Each number is 128 + 32 x the weight over its row's rms, rounded and kept within 0 to 255. Layers, rows and columns count from 0. Numbers have three digits each. The size before them is the row's rms in percent of the matrix's.

# layer 11 MLP down, 160x640, rms 0.106, rows 0-159, columns 320-399
098:187163111114093147125103073079209155157155102161124090159153169112099142095106105101159150145111118125136125163137099142139073102127132143160209108151060152078170103182138142142147072151132153181163110128141140123126118166147089122165142159
104:083074145144128141071071111170122073104131060125141079106180158112109096117134163100103103152077121125156068096168126089080094120133154112134125206118176132100121132148105167200143159128141137086112168162100144118153152172088162156144173202
096:199066146129149129084137121106075149125146077153153140094158070095145128139082097129169122175123153166094121110169083089069143143126084159121121108138110151069052120128162109161088116107144158148167099117099136135115127054158091120065143064
095:112125090102151090107044165129107049109143164122133187149099150050150126145153209165125134177136080100119067118138150119197135102108163115054112099078181169129104117145189085084099088123108199104110151128100121108121106139150094148137130141
100:108114159129080161113128169151013079198109156121140051137069128152102119094105100166071124127171141145098114140089072116103149062126142108165075114104166183163127147140075117114142121155154060128127090147166145101123163143110124086137091053
095:111092131131113140141070120144099137199082122132153120189125144111102109103134089169098103082095150078092144097096132120179153083067160106104112140132100151138114118158172182119151126136120144172171138101000100086118091179129097127139114106
099:066145141109116092109141122180139117157111132172101157087128131150097129204152045183123141177104069169125153164095093145146147122165182105142092160116096037140084135132128130110069196166103151144090148111108110161109093136120166094152118063
104:130149160086117103105167124150169113122157111172167167167110141114082131133109149158135134158123151134109119109157128129204107166160120124147139162163090118131163095160158166082142140134132123151159140072108066124087118193146108119172106126
098:091129174148130116131098086173099159146121114124160109134140128212086161147137139129091137056094111120094098131106128105183134096152148163071072181115138164123104087166070116113105130097128125136165145110152123123162110160174129117109123147
098:135165134075097168116159186123131103138083150179102148099148114121126101142141136153032121145169049135137081130087086100107164112158089116143160157032171094094203090098084103173114070166142154104113154082061147083112127163114126117098144113
098:203087147139101085142092104166143129127106112099133071125138116112109098153073061217150116119180118123089152140076089167079123129133138153147150144170185110136174157136162144107168122150106146208117036131079131211111087192102070110109133162
105:162133121149166073201151112128119165126127109100167142154118118168069115149192105075090075148128118099113136136139086179137131165118137128121133152123151176097130155173099161190130134141163141127106167204123141153121137175128178122115102157
102:184066122141107118106183097120149147102099143152177165150140147156117150088115164102147107141151182119107106102122093105105090145107167110141217122099163148144123104146121208100137155144093189166099096116120129161163105137119124154166175154
099:110135165114061128134134174160137165112099093105108130111125098142124145124157129120181131138161135140133092090131117104057104108140133173176119168136095099201111127185208170073145126160142103148139127193158114159118151113108093132123164137
098:164126121132138095105137097077143099121118095059165089195134137134170102126143089076164175100134096164097179102135140099159155198156131141193140080065110135177119113126131162166136124159132107100137133097105117143133173095060126109119103115
101:087125117131115093100102098086094131150122099137196107062117137176112135124179147156095152103097099098118134143116162097062112127117216111133176168117174170145167170105118125175165096098170175114063117146136115156127087129133133150166138163
101:174114130142098158161129126072132200083133125139106115150087124080164110129137121123142091135117138125125165081127124149096154196129134076093081106062139150149112143116150137141067158190147123107113162122100111171102191122135105121151134121
093:089140112159141161143156126119170142110130135139182132135156151103176119100135222154093107071161107162138098067120081165097173134168154089162078148109107105084169115141135118140133178143119128159151125088120139055145101145068140116185083149
104:140110124129105126119081104125173079122151100114150150127152078131114134105107182200090120114166136143123182109104092192139113087160157105118149117101177119123131089114132106099113157176078090125187141174176186153107162094129160144148172064
101:141152095132137108096087108148124183117122123103161105130132131152132142122161072108135109074071153130096126121202129153109107064102143124153179155097089135160118186153130138132163166121133135137103143076136158087037191117157119168196123097
098:169099107131079138099146075127113087107104152197154095116084154115111129117187157108132109135160146135137133098127114051130122126124165153143095153176115136162143119107121122106139183134107115113145117139135162130110129113122139088135156158
098:176077163126158168148105096138135155138079155136160126099108061167139120111171111140117144153162084118092084136144097177078136119168168133110135079166098153109096195128079063137112127160132146145153093156074117200127194065178129157068093078
103:125156175089153107093057095169133085103116205144127101118086134088070144156163130106158103129165095152126133063112102100107129198075134104086129065131200113096070056134132126069157151102093106105155093125101158165164141117065081103127119183
094:158123108135096168118151222094161115126161099095191138102122145118103095140165127060090179159142125161159060173156105114182073124189100164123127136129163137128136133123152170198178070098170113099139131171123146110128130138155160158120088175
098:145108158156177136055140156115111125114127145159164096152126125123132098140174147139158127067110140210139122090145118077127124093130108132146145098103108105136128137162142132188138149147179161124049120131153129117160109101137094164131139140
107:179128122168091116192130130148087110164137158119103124140156146132127091089106186112147139161135136149147146132147143127110122136185133187147120069161159139067194090095132146132052102136058148117111088126147152140069147095184107132147086095
102:091135076142081076117146109138137176168136098093116142065138169110131174149109174161157117090089158140122150192175148107086124177149109094068105148143057078135140144175141137065160051138143078114115117179202164139094099114107151103098075103
100:074128126119079102189216121168142137117086124100093106113168196107177150091128114097159121128137133118177106125138138134101129199079123146133122144127182094096127158146191134133058148079101118159142140141100157144144064115125130096090133146
090:133094065062116166076144147051131088065160164128191155184134146141119097123110172131096127132170147078137089130139149109104099098089091093113128094089205150114163133049092141144121099136102124162151160189152132103109116135109078119152156218
099:134140125155073080117058163184082118102055123163127189138099132141166067096165082138080114102110144149136082133086099117120143101057178147115142134162115087143106101146151143135124157175125190157127072100151139115166093150145128069099174065
101:097110129152122177125169101115150159161114193134202083181155150100129125146137140094095173112158059146163145109095107182145088104078151161074128122098138166108108135186152131177046156220171154103078144109085145106126108110142138150166111181
102:147062125120137132107126165140120162137117166187154152124177130132101128103058123158100114119183189134108178143149173132161167092139126178118161152141123154126113070138134092145104102141102132124156118083137070128174132128129099112167124139
100:096090118140151110165102190120150126160097108142129141138107076149171096142181122074092168120101089085170091112086137082139126081066128118145138085139147198137150114102143152167100153112105116140075146151086115151130123119138088066176127232
102:139038118174121087142155121115113110156105106089120117091110139097099065149129149140138192125141151106170078090121089045137159114121093119129131111134106139087153176160090109179151055103150154159199164152196152123101146130084155153107123082
098:121164175146250147113124087088125084126147102161132117118147068144120108174168142120164141143064107128099143099193110104106108121138133151158127126056116088118156196133123144108099097094128109120087167123163092107099139122159092144092128162
099:114155187172116139175147115165143167069177136099153117138085076100110070085165114132123107131105159138124113176108115121133130176170182157153119157078071087149181149074145157137099126123131143134100095095179122138165142133109118171131170136
098:082162143148094115063148110123116130111094149122167093110126130192140134121147141121123112116149131140184177136106181137143142126146152153148155148175111095174130035104205098138177127089113140150085146087139161133168093122108159073161075128
099:110172141194095132106175075072125150107138087107146121109198160113135142085150089126119139128160086160151094147072098115123124195131060132116093162081114144147114122110161102101150086134111157092191116134130126119152122142182197115169173121
102:122115132135152124149166132121111138142129130102148136131087092138135171129178188081067177161134135179108149120125133163136141189115120201111140123105187104112195095123067125102125073117120158135125154204130156191183177107110102143098130129
094:081180152135124156145152156133077129097102116152169147098126118106110134175107111149202108132123152109127115134155095185153156111135099168122170153142143169158177106102157156140130074117124136053137141103132087180140197097144172149218142164
102:168174163100162133164161088120109102074125158094158076103147109118233170132146097127124128097113138170130101160096108127134106092034116130108129116073179164107162217090090083128135197182147156125090137131162092131185114129097082153163117162
099:129111139103093127139105107141208079140122092091153151135133131132176163149140052127168108144131140141082105063097109153165066110108099077110071146134150094100187113135132102090140119126144121105143138102127155128167157116173157151114092150
103:138153123066111118179091144159154133113112101146167144132102118134135107126114182121145117114126201151119110129156087048143061077119117090128139102152127141077097176120093129112108102042088129101177132087106114109186114134116107121169101119
101:139140146174082189124170181119106106140141143155151131092212127102096149100103054105154119161161063147131113117126086157070135107137137122179142125149112120159157150163140127064104159135129079100113178127147108115160167142131108112137135120
104:170126147122136086130163096138102118098140104100120138098155098107140160132135189148126115175133090163116100152114153141088111132160151096096089108185083122084163138142075107124165101179097053160135117117123104019111137099102117144091072152
098:086143156062105124138089133116101105085084128099136079159157109133116137128133134110163155092114129109152098134172120175090116141134135118111163136129150133115115117100126082156126129133202087125148152123064138113111123093113181131136141087
100:121125115081104165128151094110120121149167151128118075131168136134122162149113115136137129087156096119113095111159148094170148126135122090160114205094153129082088096164121166134178163137170108133107109171152199127103096114135156181196143128
095:097148121147153096138153132211118095137115150105131084202194183130069160129145139119153120125066126185132100136120155113191108099129150152139105120121107085076188085141153170105115035200183122177104159158140160142130178073158123139074060110
101:132149073118111111151103106145121176116154140112125093182154090142146150124130088188146137140106104144184154101139180091126187138094110090178141115121156148137119082155174134110174072104118116164129047118151117142093158142114122105134164117
107:092000167126087168174119154115116154109117154137104122120101108131174126089097141124112137085119131112133115114121093103127065201099171116118112123098142041143133162101076122159124108110109117143124129194128190140170144072104118094134159122
104:106161136160112129102114143145141160129101136098132090094109136078170150106138173146120122174150076122149215152103128106157072104116130141107132194127102106110119050112108159109129110118138057125113134125085146097181158145161081103095106133
096:119169128143125151047103130167146141129134134168107087159160145080105146144122093094096117079122143201077112146178138147169146120159093099112137124142132150145091159125113136077181133136160139177135049098039111099157120170120168098159125135
097:090111149095131109151097216155121154160107124104173109139081152142102142107121161124112152087117050136114083112172113141141170126130136196202116142175163097086172173124144116174153150100130146159133129102165196157063096112101196079161073151
098:126136139106103062159060133145130142174166096170168175138114111086128123160121203148076100081129141125184120127125110146086109155119094106135136091167158119157143087135150137040114106137205081131159122132153139160172143106113133093118171127
097:119188106164156134173143147128127126146144127160122175183195075215135071131116143146109081158160147120100114099148114157187160115179184121099120100198101101131139094137106109086123124169152143145115071139133166122095109157131173099111192067
116:202140147102121137169153128120152131141141120157073105070151072102116108092075117185127101170138091132128180100150130168160127152153114108119194132184155103109101127127147117130139125154101163080120130084096145168149116102105152154096116135
097:156111112159116120106098123119058067142123124165118169158119122119199087137126120124154088121111148109204090150132103120121140072162101171127170114157079110136120167121120138090141131104115146162113148175167149111137130102101124121102182122
098:126145152060133107163140119114171171102113173146117133135141133113121060099147130141126150113171141120130173145163127093108101160110130133135114129136126103080078151185156217146130114122113029134117107121124124099087152114143163097176158161
096:043115082160146071153176129141122141076099113184183163085095124147088104101128098163124153190099179121103067120103184122145158138213120126175137161117152074100175093147112102096158112125149104085119083129137106203147131128111141110114179132
098:148079157102126088163114079063110115160118114150076122122160101092134161093158129106143098144188142120111058089146080160071155161073167090117133133080096124160103133141147194171108069118146155143163164123138152161150150153115090129140114134
099:136134117142168134164145088164178122152125185172107145192068141138139099112131115184153167123111120107091152164113110110103213145050126104119143152112118176156119182135105181116092123114151142052132129141106101076095155108106079048101111119
100:177156103091133080116127091194161124092124167116179113102155077116088165106155079134150138137117142153122132085094077113099167101088136099128162150176121132093140117120163083137159135189084157124078130070145107163149088103121126192139110138
099:029095146100131088151114164160105134124101089147167136200106098086102129135090172136125168117146164164130126138140151083120109120120168063147074078126111121139136087157121102125109119128149144107160054107118133150162146118071147072150100107
101:089172127109131135054165083185042123124135136077134140130091154104152141074127089099160131076134134162114134123122065092105130151100188124141132147119088150155116170103101241110132142151044149170160115162127100087103153128097162192103070108
099:201176136162122176135176216123105138089179069095118107118135084178108154154164150115121101096070169169117108152117127119160084168087108103127107136138179146150130133117156135154076173154147189122156076185133178070121138179148206134140162102
098:205119116137112083098125126154142143036120100107138128118122119140099160134126116114141112121111112101183184130184088140145089184113148105120145152126114154167131159168082126120195119092075174162181091101121066093164194122111124125123125157
100:169126147107107080158108190119105116119112069104092095144180091133087195083062107075135121115123091066184118205132149120102111126118129121051187118117139164156111183113118115181121133128133118143136141110079101124095185109150141119133114146
101:123117140135178123152066167125106195173140141147136185192025121102178169141122093102062162163189155087142171128117132189104067102170158176169121136075125194106104123161110109172095149145131144125089135146089104140169102094069175202118099137
102:207125150130120122096072160142162139114077056160161100146152082150140115102150155131171125111111116173110096131127127152124148115136156075147139106185108093075116141110068118095158146143090138096137158160142091149113093120134108110074193044
101:145159073151105187120179164115113210160133133157137145119118107118076093128096106078100131169124131059079078145092141071151113134129119151187120132181151130128115137177082049113134123103157070113096188130119124095135121132119117140181169120
098:089041180150111133067150123107127132082119142125094163107089121127186101116139132125117129169150151123098158138183158120105171152173086148112121105063084150164104059059139150127139060087108128110086138124102131155099099127123120160122102112
104:143126115109100140136088118130135148099131102107148161142147165104135115175136079099113044112115144126141153150097075092123138135098127096167140131110189069110137156115153157133159132097164147148130127164122079158091152136087029086136057121
096:100098164111165106145108150135155094203127214092081074154176172118088121101077070107163090122155124147171161115153112137183156092114147155143092117147119091131132168092144103123136137156153129179128123087106094124078132129129117141146080146
095:163118115141079056081114132108147129084146110152141076150160125096087100132182132118172161125106095130107173184149084118150124089167124118168184132109120073112114148108193067113142152110134136166178154093169150132084136108131113127153104083
101:162109137125186141139116103069169112097167112118142149106137192075118155163140122121078144170085101085144148111111180163086163079133148080155114129135122156104101154119099130122107093112118106127202085099124086112106052110105104111100094135
100:117174084159115107174141074132119114123145142151145141159128179125111153163096071168075132136131184096141076145126135078130129125130113126097124196092120071088161121107105127129157124152164145153100088045140144087155148154087098130167199155
101:190098126120095150099135136105084113114110096157121114144165126160154160161123105126092140057126112095087177142168105163149109193128122140174158157178134130130059090161118119192132096095135118159145067095110090042130102091165168131123156119
099:089111113106114088129125156122175138113118144110163141128148099066118110083119084122179148110131175146114119128185126129094138068114126203116199127097157117162097129181140131152122106085082149147104185109136079121140200173159171070144109135
099:112101122111146097185181147154167165129062148121121122155155090126115097154130168156143141100110095055190116083088150133132177119116151152160085118055053142157147055138142138163084113122170124133126112150162071136112170143090167163142124065
117:151107197138129190146090178112132098135125157142135143079096112157100158123140123078116116138127145111110202125100156112113134150113147144150139076151074119137060113116144097134080184093119104117126096133094130122102156171160142121087123077
105:107121154144084113073150149125124109189113149193137176180140078119112146144092093114082158165118122090021120146093164142111121082171135149099110149106174176116132152093173145142155106118205158122133182185099092135111087094123119109102180109
105:131167116134085118129106170146142074131128113089087198113133148156125161162119109106149235081207041136134115115131157112125103098149068144124174103080154118113127105107132133179132054143167076166086121044113163098107121116048139083118146081
095:132121165139144165122136166127180091104142094131115166127202089114086150079105129124149192103111131117186067061126132145137115130133157140105118162123124135124139100119104172151110151107100145182121187149129136117177158106112089165119146160
099:202108079120166147088073117152153109172103120141144119062145110145119102107173184138160195079096087096164143165154120120163147123148203153061092135142097164093145113160111104117093159104119143115136065201134122145102098121103154125179138139
100:139151098167161087173101110096076164044125162057145107201108187143142114123076126160151118114189161147115125087137138109121116141137097060089067126113135097167122116125064064139178092120110116134137116153128094102128127110148131139090133145
102:080154103084084091115126111100128176133078123109154147112129149160084175136161130123120129094153123166149162092151178157193117109149134082120139133094103121141058091182152087111094090163110107110175111138094119070108141115076080163171141129
101:124099144112100156135115155086162155139131062165094125158132095128131081144099160084141119097095140128136072107110116132132147132143132162164108112209131085108201167083197179124142113075109108127171023099181142185117114123103148137098142080
104:110094136121151128137115159122182111193054071175093143120154083122124115104132105104085134126124138162128175138151134140154106141053129185147063135132198172112140076138142125114122131151157094123146135135136084172146124164081136139125156145
102:146088151124081143112097153072085106064133172130074113141171148163189147163137164077185183159170128114155103140173133151134182137151179186083153149109116115125178065149156127172107073141137148121182091124148204116110120125163105104146081126
097:116119113059145194149130078111122129169122161085093076179176107122187195125117086078072102169103091136128136080089133147163114128045104176102088115132089131121159123113124119141205077042160173107140214135104173164161114146066143120100092154
103:170140111168118085121077085150072165139170139158109126162114179118173140120121134146128164139131173159022137173192135069104121145140142151118121128147112098118124173148062151100086103135140113133121137131144127168170179099117125245167051141
099:093099092156153167099148116170185125149152148150129120195123078139131132106094132145161172143080138188177107105094145161106130144170132125077119121181127140134090084196129101072123185143141174122096127164118090131125106151186125156041140105
099:139118141167111147152130120125066139168140138118114112116125119065187102117114150092209046196122129128070153090098100097077096112116122112138116106060088112124113092099172110128098148174108163118132118066160127145141099160144149126118117124
104:216153091130116110083158132192152108110163078139143135120128165132207150118135167138145102145205127178127107155128083056127137113146103170167127126142185077156076115110148149133095172076188066091151135115105125138148173139115133124163110133
101:125109147151109151140152175147140170167136138119132068122131199147174149080144126146099138157092124114092138144187178148146104106080077173108135097118092138106160126174128133182133144089197194132114145119150134097176134099130115182161154177
103:112135141142120086089160109154132148107137147116062088083114111118091140140114168145127116095148111164158127024158074049181133134087168183129192098184124128131138172152150160143130172131153160081129103106127144113085092128018120105136183121
099:045127166069166074098126112112133128159088179146152172108120133106124104140084093075076130077143102074112163110108120149181106144132116121118141127104125061219088147119127126127097148161139139135168147171100103121135145150109162129127096141
104:139166093168125146149128111137093129076179124181138092118073168082180170093161129189083104106128122101110112154147126146121080194140110152150095088064173126129136188135141109133131100108131119194087110156142129184156136179129094110133175123
095:176082115111129120134149160114154141101101163143105177105103179092126094116111114106150147178130168137119132068139145180116131154150075153121127161102159133117124174138147168081097182170121099153131124121151078129179173100170114153110155214
099:185134128151153088108116092153147095100154135141119144092126116111118188143189131158183087132117081140088129120120119093106151133090158097069094168110163115101131163096114132130132130179072093117155110124117157090095097144098159113178098106
102:085108150196100141109132092118078155147181160166159149150101075078098098127110073155126206169109120099096140127092094072108076130101095189074110168124143178126093139066120086175136082121115106107153174223123132147201100139101180076102098142
099:121120068103140083154164136124092144131070148154155061126117106105139155137122138132139083141150149165072124086101089059119132133149135144172216124100115141162164127181189141108103137045167115112135134108139181127118098119140142097134099158
100:157151142182199130170160094179142142116099074113073151109147136081135161130112149066161126129136148071147171099132081126123111098098167127108094165136177177116097075180169154166165125148103040102126082106150098161145132181170164158122130142
097:105090112148170124120143155122157143029090149119107154101159127076123167089114098159159088203104115154132110124098127140188168131133080056095135119169163155143154144099155119106101156186129100110098092106099128135129199123153071169192075149
100:073109139107147122145107111136082174164188140112095184147113096050095106126106126123160179172115118176086084089136154137125149118113153173184167089133209103117154139087109130072116168190142126126130116176134084065072136150098145122136162133
096:105145148107121098170122119100123188132154168158135141170085122155107119116081165150158112069086156150115140109131111102119071154149147129152119115104170124101132157122135132153098113171107137164069127160100169077124163126177096111108202157
097:064140085133115119132091145141067112124121144123146105149131082092102144145082180167071172069133147132103105144116128121191152174176173108151134126144137137129170104145118194100058170161122139092095098074131190113165114168070124156105147145
102:203084127136174188122130104117160110148159131111109110157128121172090063158124148150131150081079111099109117180142167121137104170166147168121125175096180082129158155149134073094173103118147099136098141108178120142132123185139107114171132128
102:156107131094156135156141139176084168194122173123126142144186150155093107141120109141140110139115111124124127104145127139097163100201137144159103141148156142155175156079152172141083067146068085162134140149134088138128167126114154163128096155
104:140127136062155179080187125121145187117142096149121198149135156176134087129150151123117116102087120082131111138130166150127047138144130152156080108201098098148158112148114140098130136116128158089156124124099075144126151146163166134080109180
098:107179149114092154092181066121087156137142185166133130104158105147088135136084169151116100076144123071124130124186128157140179080103163142177112112139125147172064184195147129068107090127092143208119131075120197169104141082139142105103149123
097:160106069155121098120111108153107158198097140104114149118163111111109117147106149127149118106158107164182120189101100080202098103145153088088164120138134084104187126149122086112153151162095136093145130119147120114109059102125126124099050064
095:103185042077105157078116106155110145088087154193105081125143116115175153178164137138074104129138113134163160123132116068125104096140097088155071147118141090106097047140133131141090108114097110134133071090159090134139132126150164115094108132
096:188126060158109100139066131131209122153198127123090101145122140065121134113183132130153077110056064114134072154155140088064149101105146098082153096092155124136137134096111152152112226147093118119145143052150138068125142116069152142112151097
103:123057137145190123169177092197144102088131113087145112194154142157109120169129191161079116082123131152152148172074158125094148130121143204090146100098164123108116121091119112043128192113116123155055173101185102153097112099133105178114182090
105:117212144072120164116126122108169134137057127148135161168104170160115123091159124119121129118176074165116098160100110116106153143092173125137109098119122101139117145114104095127117195176100136131180149129088148155132100118141106123170110086
104:123128115073147152072148057090154110079154158089145164151147111117141111114163098186135153118113120150141174127123136172112134118111219109111127114151119068119156140051104102096089138096097104152149200129200113142112170113133162133078126108
095:107143174115109176155161061111129101114195081119088080074163105131119118141088088050139148167044158156157119143175085132116109129137106124140171119143134132112134070116150083147135090136094100134152112096134195147157074128132089099129119076
103:141141111152116120134174116123115181103123105116093140066121102126109138198176204112159139075126165114103136099126084080193093103145123126184182129128189098128128094164107167145144139108093100156152148130156120136140165124151144114143130139
093:164096108112115120119139107136188122118132171135069151130091092151130126128128173099100084098136146178167079144084087142170110124196149107131107112134085107133148152149151176124139060113107108092092122140128111157141202125135180141127131123
100:160096125102104184108115126126102135137150091222156072144218122172037149143155099111137095142152066106157086176128101150109077112152114090136093079143145085142121159163117131082137114151089200162133122108165079136150134165138152095161177122
105:138096154118104139154112170128161118145156108101149115162055117073087155140114101115065154156132057146138192098095114118139158131144140122152085150171060053111142131143139112186197104080138145131056112118121094080101057097164143134150196083
100:102126119148114115057179157184086193160181166141104130119115154117090053158125114133060151187062131168119121172179175195110143149103166096148124131106090094101111143126110117159162147113139074155063091177095159155064115091155205095112151077
097:136104126140125124122072026137179101114141136113054147154134162124098180135098193113171133079101117107113129134099075120106128063140154102107161092093111075132178167110126125138158118060108082128122172114102165146137043145150075172177144090
101:108137134129120206072134098097134117205151068197074111093101118103173139101142176129136102148121103141139121096130069132182152205147135085170087089145164121170152196145118031146119104092109167075158097152090135178092118115138106135108083145
100:103117141120119111115109168069112134128097155101088123145113122059121134176191103137111099066155129139108147149120092163126126149119119115165112159116136147094164126093135090106066152131161108144202142169147113120146169127150138118114076093
100:075137098173112192145154104149131152163132117108149154108108155123107152053200115151084175119133197185172145101067094221088148157086140071096105134116111156154126182100127066157174107161113093109123110131141149144150142144145115104100101101
102:121141127129163099086122175079109122106191110078170117123158122123131146195070117069055125116115157084115153065149146078077130122091130140127155142133105154130179163175132104079122107121079126150118086161097109138134123119105104139126151151
103:102092188135144120091140125135125145110123102067148130165122133159164129121069121143142131098160127141113199142141159066163154148153104093131206126120071145097131127156155149090162066162155126126143131145184076151112102118152115096185108183
101:124214152131127071123116110113112102100142141136135155085138155176098155119087110112129026079103095076162140182128161136076111156167058107105183126137093164124095110195148124110174140123106081128138112169121151098117119146175133121157111156
093:142107130133116135129199109115125075146130141154121098089151170134124111064082133151118107090170127133119101164128154148172119095114110171054211142068179113178131158147130076141129162145180119120090116173177113074158110150121126113201106108
101:111131060148147141108142117158051101159103113127126131173099160130107104168152127153130103161102116121136149100118174129118128133140107116093099092100129116136119112115110070112149072168128153105132166192163142133125123138135123101129077135
101:066136099155118080133081115134090152127135102107107119121085080119149076154057167118095122141132147101196128177113105142110096165172117082134122181148146120147210158109093131156106127154135098144094111124143036143124104132162150121104169151
100:136121108177107101152187077115162176105144148039072102190106114098143157114092094106112109067143154127109121171150166202089146100085170140132119149108093145160130103105155202196106144180156128098107131119130136146201111141168110108122129183
098:095184148175092048111124161094070056104086143142120129136131140087109094101150109148101143131099129094152122080094117084099078103122162086146118150097110155117112104118168098151073100100131118126085126122073122107144074154146135087094152144
097:113090067122101113063152119154150176081084168149180194127080141178073077121107123158131154157157132151131159128132117175171168152143159115144127134145084164097102113169122183109072137090169149134064135140184136120086196115142105109119094091
102:117121162103078115072165123155111122144149096105130187176050175164138242144091109129137142112159129098156113124112152105095121086115134143123151124172141131097156109140170160076153140087144149103138102085137133157131112126165180049173164097
138:115166128186121095115126130168091124152108066157157109150126143142102122139119115044112159114110137151141077167070126102114130108106167160176118184147095126114120113082175115127114106090134122141122099120121055071123161127192122134119108117
095:178136171177103165077137209107175178138160133162136076127134143137138152126103141124161137158149108159112170104114166127180105118163186113132130111168075126148061135143117163165189148103106162117194125152027119136076119074102138133154085167
099:098122145108131093171138156163133145086195147107105199145155140134100151156130164156109153085099182163135143139132128091153169114206172157132065105137170093084112086172166111096141151083115134137120127093165097141189137179180192149143046133
100:139099086120140117153119131121068083075166122136063146103149149125132147157167089162109116126124152075132128127111069165148170134127134104151146130055131130086141185088147120084132148224180105127133142195123096132083117128084182114131088147
095:077138125103087176122154119080093081057106099146166186108147072140073129135136087117168124128146116115118084107136118170184149121114172156093114103129127141099116081158126114105094106054104087109129138107112169116087093142131143117148094168
096:069209084077135182116117097123124139136070110074144169111136118115171114151134047100167114090106106136211152141127100060137107153119161125137121149118099140077149142133078106101072134071141225135128184141150137157074073168142153185197067072
104:088108101150117144139155148135126114175126162153141081147104142132115142103173071124105118108123112128065088142121127211144103191154150180161152155119072133121134169164069088149133085130059124116105155138126082114094122132052087117121143135
103:068104123123110172144133155131105107032131148101166052123147083127183143144090150097176144115114150114103154085187151116087084140148149155148107163124115098093124152108112121118067099144185087136149162112099174133132164114115147093110092132
100:117116126088136147152174103152144132166115059126091157143100121097108085139095145146083119124124188144107126149149158153129178160086091146097147121082153097108127110113089029065110162103120140125123115128169143128164140105123103157131144168
099:112139126120139140107113111076148119063171137120127152103128158079082152169126129161084160141109079147135129076143152137088152111051112107163020221142125138116140068174108176149075159173125079127070125106125148144137172094121168115168116150
097:105152133156100103112120145102137127116083111117143156072128120206092149133118136148179125139154138172228120100105200111072120080136142175082120132130130112194106106140127117101120096108127103188119103165139120092064124127053130150083100060
095:103092111109105154139162116104146175145073141171096149111118158123189137211110100072165144115125113130143087141112105159148115072181167140081108122123108191205117091144150173125110122066120093073182102160132136164085141130088126125062177156
098:080135146151093186165030137113175158154131096163139078127142058127114120129178126170126134175123128114131147156094112150078104161158161104126099133154144123083148064141097176110080122108150132115066146122155153094171110124143133103117053099
103:093155075167132070116140066180157116095153128138161097141125090166103137152168143091109154080160135128179170147088162063130104151133168163109112121127085115153152111081186121116129120165134126131163112122113122091095072137102134141126097174
097:104098099180157150195156148108112127183117162134145169129158130169118099164162088084131132122154098137207117155132146106094118082142130143126103085087120144114185182111096138094096224073155073077105171118166158102111126143201092150167102041
098:126152123147148162126157088121129120096095123163134108107112123151103098096136147094165097157165124119122095173115176129138116103107100117116155156154148154161168162176088103142110134110086120135162121134109064112082190143162185127145158139
094:118159131152099097154114096151132128119154132170079160176121152121195134152131132166081115146117126104185046170097140100176145188071136104147126128132096163141081121100096104097156149149155137118175131104117111121115196103129142117103155161
099:142145147122134123128136160169132075145111125101122118152157111098132129150096142091156176097161086135115122110150127096089134099102122157121149137171148154140173115096134147171140159107144149088123065182161139102116152162160117176119112142
098:115083097172143167159078127079129110149157173132098072128164103108131114090123124127170133122139128124107140088089128119118130080133109130128138148144158128187107123072128195156088116141151150111119139122077160110147171087111130162069172141
098:095160118121123134044086167091150145077133127123160143153118098177116120094135097112143096127148157155107175146158086171178120101145102122123163131133125189133087146135166125134154074132108149136091121136148106108104154133134110091106106129
094:072143106096089101120104171100167179090058143073123118115135108157147142123126193117083181131156200093114186146056138146143142112108113081167180092140105094113125097161162140115101101116131106153180142152146134107078119106085197092134167115
097:136096124122136120125113103084071134131136133125097154151133130127119136142110194135125086075181123073095140090080158139125149111147134136108096142125130147158104099159134197142078129149177168128113163052116145138122091150126158164112121200
095:149148140074108193142083170110112128099127094159133093065084129143186087085108150067126119085063131127166140132104178141140112135102117147077105118089122166074103209103171137109209098139066166097094124149045103200109139127159091127132100144